config.toml
vocab_size = 8192
init = "normal"
optimizer = "adamw"
Each number is 200 + 30 x the weight over the matrix's rms, rounded and kept within 0 to 999. Layers, rows and columns count from 0.

# layer 10 attention query, 512x256, rms 0.0811, rows 446-458, columns 0-127
181,174,216,183,225,191,196,157,248,212,177,226,228,219,171,238,211,220,198,205,193,194,191,184,217,215,177,187,272,177,197,186,216,211,217,216,228,169,174,202,188,197,170,202,217,206,200,194,226,161,258,187,227,237,242,215,185,233,197,195,211,223,208,229,183,258,190,192,180,232,156,197,181,186,215,185,184,197,184,193,198,217,182,212,204,228,189,191,186,203,216,214,206,195,220,208,193,192,201,190,177,196,194,188,239,230,183,215,190,183,164,199,203,194,205,214,199,182,214,193,158,184,195,190,246,226,243,226
232,200,235,222,239,185,159,169,217,194,204,218,172,209,226,217,204,201,215,184,191,197,196,214,199,204,194,223,177,191,242,201,169,240,183,184,180,215,203,210,236,218,215,178,200,188,202,199,164,214,160,243,233,170,206,170,205,166,158,166,234,147,223,187,159,178,198,166,244,218,185,264,186,209,190,244,175,217,221,197,221,227,192,216,179,218,228,209,190,240,155,160,225,192,178,214,205,208,173,189,146,220,171,210,207,222,204,145,167,191,186,204,191,224,151,175,192,188,205,221,214,231,203,163,207,207,176,202
220,202,207,224,202,191,206,178,245,244,256,249,223,239,200,201,205,205,203,212,201,235,187,208,168,196,212,220,199,196,208,178,241,189,145,208,180,159,181,213,223,190,151,203,217,198,178,219,259,198,186,203,212,196,224,189,176,218,161,231,222,191,224,196,176,222,228,202,187,193,176,235,167,213,222,256,156,170,252,204,229,220,144,120,236,200,205,207,158,187,176,208,237,170,203,213,195,237,184,191,160,226,189,174,164,174,176,192,202,210,217,208,168,152,184,232,173,224,212,171,172,219,224,179,234,214,240,186
203,230,234,197,127,220,202,199,207,128,203,129,242,169,221,162,191,239,246,219,219,195,202,232,168,184,229,231,202,232,156,218,206,200,187,204,155,163,214,194,190,186,153,230,184,197,168,195,236,154,171,215,200,207,248,185,189,198,206,209,168,216,147,238,188,239,212,228,183,163,240,246,166,167,216,216,207,197,228,241,223,210,156,158,193,151,196,196,216,215,158,190,202,217,244,182,142,219,162,201,199,219,187,164,202,175,191,169,205,162,184,254,189,184,221,213,211,199,175,175,195,211,218,191,218,168,228,191
191,209,246,219,228,168,180,166,231,218,197,240,173,226,179,210,220,148,185,193,201,205,225,229,212,209,207,201,214,173,168,189,175,216,254,191,177,213,176,213,217,206,187,210,178,208,252,180,191,194,216,131,184,176,180,181,222,176,192,135,195,227,216,189,230,229,190,165,186,208,205,167,179,221,157,241,205,202,161,182,232,217,224,241,210,241,207,174,201,207,198,170,226,214,211,181,224,205,218,193,162,166,163,221,200,235,233,152,167,205,203,206,185,246,204,194,197,238,234,209,212,238,207,207,217,221,194,243
204,169,211,188,233,204,199,173,181,175,212,271,184,200,207,234,200,199,223,194,191,214,261,137,221,172,238,209,232,180,185,198,199,197,171,224,179,217,247,246,199,196,203,268,199,193,223,197,215,188,216,207,221,227,244,232,222,134,220,200,197,197,234,152,195,185,226,233,117,195,205,247,142,202,180,215,176,179,187,240,175,222,184,224,270,164,241,194,229,250,208,238,182,207,159,156,221,246,178,190,216,212,200,192,191,196,265,200,162,175,203,196,233,201,168,197,174,237,177,225,216,213,162,203,228,165,207,235
187,209,196,191,194,206,255,141,217,237,239,214,224,250,184,198,201,223,162,219,203,218,232,172,164,215,246,183,218,234,187,201,192,181,201,188,152,155,195,196,248,182,152,194,179,169,202,195,249,237,215,215,224,170,238,234,220,192,175,218,201,195,208,204,242,243,138,144,176,226,162,216,189,211,218,220,216,220,173,205,218,196,206,157,222,209,216,190,180,206,236,210,192,214,192,202,233,250,245,187,195,209,230,186,168,204,231,174,204,210,232,188,143,150,169,205,180,274,194,182,168,217,188,224,189,174,225,185
207,173,189,209,195,207,213,202,174,233,175,172,195,188,190,245,167,230,215,205,211,191,171,184,232,183,192,161,195,194,199,192,203,220,229,185,221,239,204,176,206,163,209,188,202,235,187,165,185,210,231,184,198,221,184,205,220,186,231,199,201,173,221,227,212,187,209,229,212,200,208,163,212,248,202,179,240,226,174,215,143,224,215,250,176,174,245,188,201,175,228,199,201,196,199,177,216,190,233,212,219,191,202,245,186,205,223,221,201,197,176,169,225,239,221,180,178,180,172,213,263,183,217,225,196,171,171,227
214,196,187,147,226,192,236,226,218,210,155,156,172,167,192,210,244,233,201,191,254,185,228,204,210,175,207,180,210,212,197,207,147,204,230,231,293,220,194,236,260,196,197,205,190,223,193,228,178,166,223,175,186,191,243,214,234,203,244,158,229,211,253,176,207,227,189,260,167,230,205,179,183,208,211,232,190,204,225,203,213,219,181,209,220,220,177,195,206,222,241,186,192,205,222,214,202,237,258,178,194,180,206,181,201,220,177,189,204,240,203,163,240,169,193,247,136,203,220,211,190,159,176,191,193,272,217,209
192,156,239,266,224,200,204,178,208,222,256,220,263,219,194,212,166,204,236,161,162,159,202,206,169,221,198,205,151,205,232,239,219,200,133,179,166,201,185,195,210,244,203,207,205,216,228,168,197,231,170,180,192,205,163,217,209,204,171,172,226,201,204,187,229,211,190,208,237,190,150,202,212,224,189,223,171,190,200,194,231,190,228,166,192,271,222,219,183,176,143,190,204,179,182,186,235,176,223,192,194,194,189,168,233,199,196,182,183,225,196,184,188,209,192,202,206,172,188,160,187,220,214,164,169,199,226,215
193,188,238,194,229,193,154,181,212,188,172,229,181,208,205,222,171,210,180,147,210,183,201,158,218,200,201,211,210,180,183,160,143,214,217,205,236,186,217,203,165,200,236,222,226,216,199,207,138,222,217,175,216,178,190,210,180,173,213,154,197,182,183,203,197,173,228,159,219,208,179,222,227,206,228,189,198,205,170,211,188,213,215,211,174,246,207,175,182,190,188,195,187,217,228,213,200,197,199,181,194,216,171,222,217,213,231,181,203,197,208,208,210,243,205,165,208,192,159,235,202,217,188,205,208,208,195,198
168,197,206,249,220,193,191,218,195,162,218,187,251,184,169,176,199,189,174,174,179,152,218,221,170,224,207,168,159,153,161,205,188,218,210,189,274,185,163,202,188,176,177,186,186,224,244,187,177,196,192,129,211,210,160,161,204,217,202,169,221,198,203,262,203,139,187,215,244,231,188,166,231,216,251,230,176,197,172,207,208,175,203,210,169,230,207,220,161,186,182,151,198,208,219,171,200,196,269,220,212,200,172,208,202,184,192,171,230,193,185,175,188,219,210,166,218,177,190,197,196,243,177,189,157,234,177,233
212,228,198,209,203,238,168,194,182,203,242,233,205,171,269,205,171,176,200,198,238,225,214,158,195,214,189,218,204,209,150,175,208,213,234,187,180,227,157,202,217,202,172,189,207,186,233,224,179,197,176,203,162,201,217,190,180,220,162,171,233,213,190,173,142,184,221,212,196,199,242,199,186,171,156,251,190,175,216,174,230,218,160,188,234,201,191,244,192,175,157,201,264,207,200,224,187,216,206,226,182,213,135,152,177,178,210,167,203,214,207,224,167,196,209,232,191,213,179,230,206,217,202,162,202,227,220,206
# layer 10 attention key, 512x256, rms 0.0751, rows 446-458, columns 0-127
206,179,222,204,230,181,181,192,229,236,191,181,202,191,160,202,185,191,200,199,213,148,190,209,230,176,239,208,223,195,184,235,177,147,222,229,208,176,189,191,226,199,156,201,179,213,214,182,223,208,184,200,247,203,203,191,202,240,237,213,197,213,168,198,204,223,198,187,210,195,189,215,226,187,213,181,184,212,225,185,201,239,177,182,202,198,203,185,209,195,224,181,239,199,191,188,182,240,217,167,185,199,158,214,209,206,171,192,211,195,193,177,192,204,208,193,184,175,194,171,204,181,176,181,198,220,208,211
201,232,174,222,237,182,196,184,181,194,200,213,214,186,203,193,233,199,234,202,191,171,211,249,232,161,192,206,225,219,236,193,170,276,167,211,196,217,214,173,241,242,188,194,179,218,184,243,154,178,204,215,199,179,165,202,179,219,205,188,169,132,194,212,188,196,171,210,199,191,175,222,228,193,207,179,180,229,177,185,171,201,177,175,174,190,223,179,197,167,226,170,179,207,197,200,171,229,207,188,199,212,170,237,209,223,209,217,223,221,179,254,207,210,207,196,196,190,181,186,219,225,185,143,196,186,217,218
198,212,200,231,209,199,189,172,185,210,176,199,217,190,195,184,215,181,236,189,208,154,163,249,213,169,193,255,220,206,200,215,153,78,204,203,205,213,219,213,229,218,173,183,205,190,209,184,265,149,180,187,171,162,203,219,184,232,244,229,207,208,198,159,185,215,204,205,185,214,230,218,194,187,219,189,189,213,183,211,201,212,200,168,204,213,202,179,191,190,225,202,217,222,204,195,178,230,207,203,171,217,187,182,208,205,151,200,187,196,193,197,210,210,153,199,200,163,177,190,204,177,210,154,181,229,200,207
190,186,228,251,225,180,170,207,234,178,179,186,187,141,209,207,190,224,206,200,215,200,189,252,228,180,222,220,232,199,163,194,196,176,179,217,207,158,196,197,181,216,225,216,191,149,227,175,178,199,191,163,206,188,169,202,159,229,189,179,183,206,216,228,209,182,149,202,197,222,175,258,211,247,201,190,189,182,138,176,197,252,168,188,217,232,199,193,141,223,155,234,163,175,195,230,202,204,203,202,230,163,216,185,177,203,207,239,190,140,198,215,211,164,221,159,187,194,225,200,191,177,229,184,201,177,222,208
198,176,195,185,200,185,258,171,195,212,213,224,195,178,189,208,215,232,221,216,246,203,205,181,246,216,216,161,215,198,194,185,204,316,221,183,197,184,207,218,202,201,174,179,180,247,220,248,183,198,213,221,185,212,189,200,198,189,177,206,151,205,180,199,218,159,210,177,190,193,211,195,224,192,207,195,204,201,203,180,158,157,163,170,202,217,197,180,218,161,227,192,193,197,184,188,204,206,205,209,207,222,206,201,196,179,223,180,236,205,222,226,184,177,212,199,191,195,214,202,200,179,183,216,210,205,209,213
175,198,143,166,198,174,223,202,186,178,197,250,216,225,210,233,217,219,235,193,217,208,186,124,155,193,258,180,230,206,161,199,222,225,189,224,243,197,212,220,182,140,223,250,169,178,251,202,206,196,213,212,178,176,208,194,176,143,176,189,210,168,215,240,201,161,242,190,170,165,204,210,183,172,175,205,172,192,221,224,208,220,187,195,275,229,198,230,190,159,199,170,194,217,203,147,208,196,174,217,199,264,179,210,200,192,262,202,208,156,221,208,225,209,197,210,190,197,211,189,255,168,171,191,219,181,223,197
170,202,202,223,243,192,235,148,221,236,198,239,191,254,184,213,182,253,263,198,222,214,224,168,237,162,193,206,198,212,209,199,228,132,209,188,206,195,217,201,217,178,192,165,223,230,243,196,201,173,203,265,166,157,215,242,221,184,222,195,179,256,215,162,205,229,198,182,121,162,207,209,180,192,217,140,256,184,197,223,196,234,251,179,229,252,206,213,243,177,199,185,211,211,186,184,230,207,176,180,168,233,203,135,214,244,198,232,245,194,173,197,181,166,187,212,234,194,147,168,183,187,205,215,196,191,206,167
210,241,200,165,201,201,205,230,193,202,215,179,232,189,205,226,153,221,200,187,178,218,226,217,170,191,182,127,171,202,178,224,171,231,215,184,197,180,174,160,180,203,196,232,202,209,212,223,165,182,207,192,171,220,206,204,225,185,172,199,216,203,207,208,196,158,223,202,225,188,203,144,201,180,166,186,182,191,225,189,164,183,211,244,182,231,202,213,204,191,180,203,211,177,217,185,169,175,191,215,218,182,197,211,225,171,223,166,213,206,220,172,194,244,262,222,204,196,202,221,188,183,197,197,233,217,210,178
177,176,200,146,193,217,213,217,214,262,182,191,176,165,225,195,208,172,180,227,248,174,216,207,146,250,243,103,191,203,188,257,181,256,197,237,178,199,177,186,177,216,175,209,198,148,238,128,207,186,208,172,229,209,226,199,217,218,238,210,196,275,197,173,209,196,223,196,174,172,225,207,159,230,227,178,208,186,266,247,214,212,173,224,264,188,181,184,207,186,210,120,272,194,160,211,205,210,201,148,176,177,197,199,203,205,197,196,253,247,155,160,206,193,201,234,194,187,190,180,223,177,182,185,210,219,210,173
210,194,213,220,223,236,202,141,191,185,195,213,268,182,183,153,222,216,198,192,195,145,226,194,208,199,196,264,203,174,227,248,206,170,166,186,208,203,219,208,215,229,209,166,185,220,185,225,204,196,192,214,162,181,214,234,189,237,216,245,239,229,231,138,154,187,220,181,199,218,223,239,196,185,227,175,156,188,192,229,191,199,203,161,202,226,192,167,216,221,211,230,178,216,186,203,178,198,196,211,215,232,203,186,215,185,171,202,166,203,199,179,214,251,143,199,198,163,171,203,176,204,247,193,195,197,222,219
204,203,191,205,224,206,199,161,166,194,196,179,184,220,193,192,205,219,196,202,208,203,198,204,229,198,212,137,205,231,185,205,217,313,197,189,203,195,215,196,192,199,179,202,209,198,199,221,182,229,212,228,210,212,169,191,184,184,194,158,192,164,191,245,212,230,218,203,207,184,194,208,239,174,186,174,214,240,173,173,197,202,181,196,167,232,216,202,192,183,186,164,195,185,191,192,196,181,230,168,218,211,187,228,223,182,219,212,218,201,225,223,203,196,206,206,220,182,201,176,215,204,160,216,195,186,209,202
190,197,251,193,221,238,214,133,193,189,177,170,211,138,233,156,173,200,141,245,207,133,238,191,196,227,213,196,165,190,182,231,179,273,160,178,216,157,231,167,185,228,222,202,227,187,166,176,223,212,180,164,232,180,210,202,148,228,211,242,233,183,202,198,181,259,177,158,227,215,225,236,200,202,224,160,214,229,166,203,175,190,227,200,182,231,193,165,254,223,182,213,176,188,145,177,180,203,202,206,236,186,198,175,217,201,197,180,247,186,233,184,197,193,210,172,183,187,247,235,197,183,198,217,223,215,247,215
199,251,176,233,201,192,245,163,176,231,212,227,215,209,228,195,221,137,247,199,216,153,186,186,235,200,226,192,297,214,171,172,195,212,182,219,192,218,232,243,204,203,227,193,208,178,221,188,231,195,178,188,178,233,155,197,171,241,155,225,221,172,191,193,200,207,192,177,165,206,206,188,222,203,182,221,239,196,181,155,180,188,167,198,197,201,180,170,153,235,241,176,216,178,159,234,189,194,196,189,186,197,234,236,188,159,217,179,184,187,186,214,215,161,150,196,205,193,195,181,209,153,238,140,170,204,196,218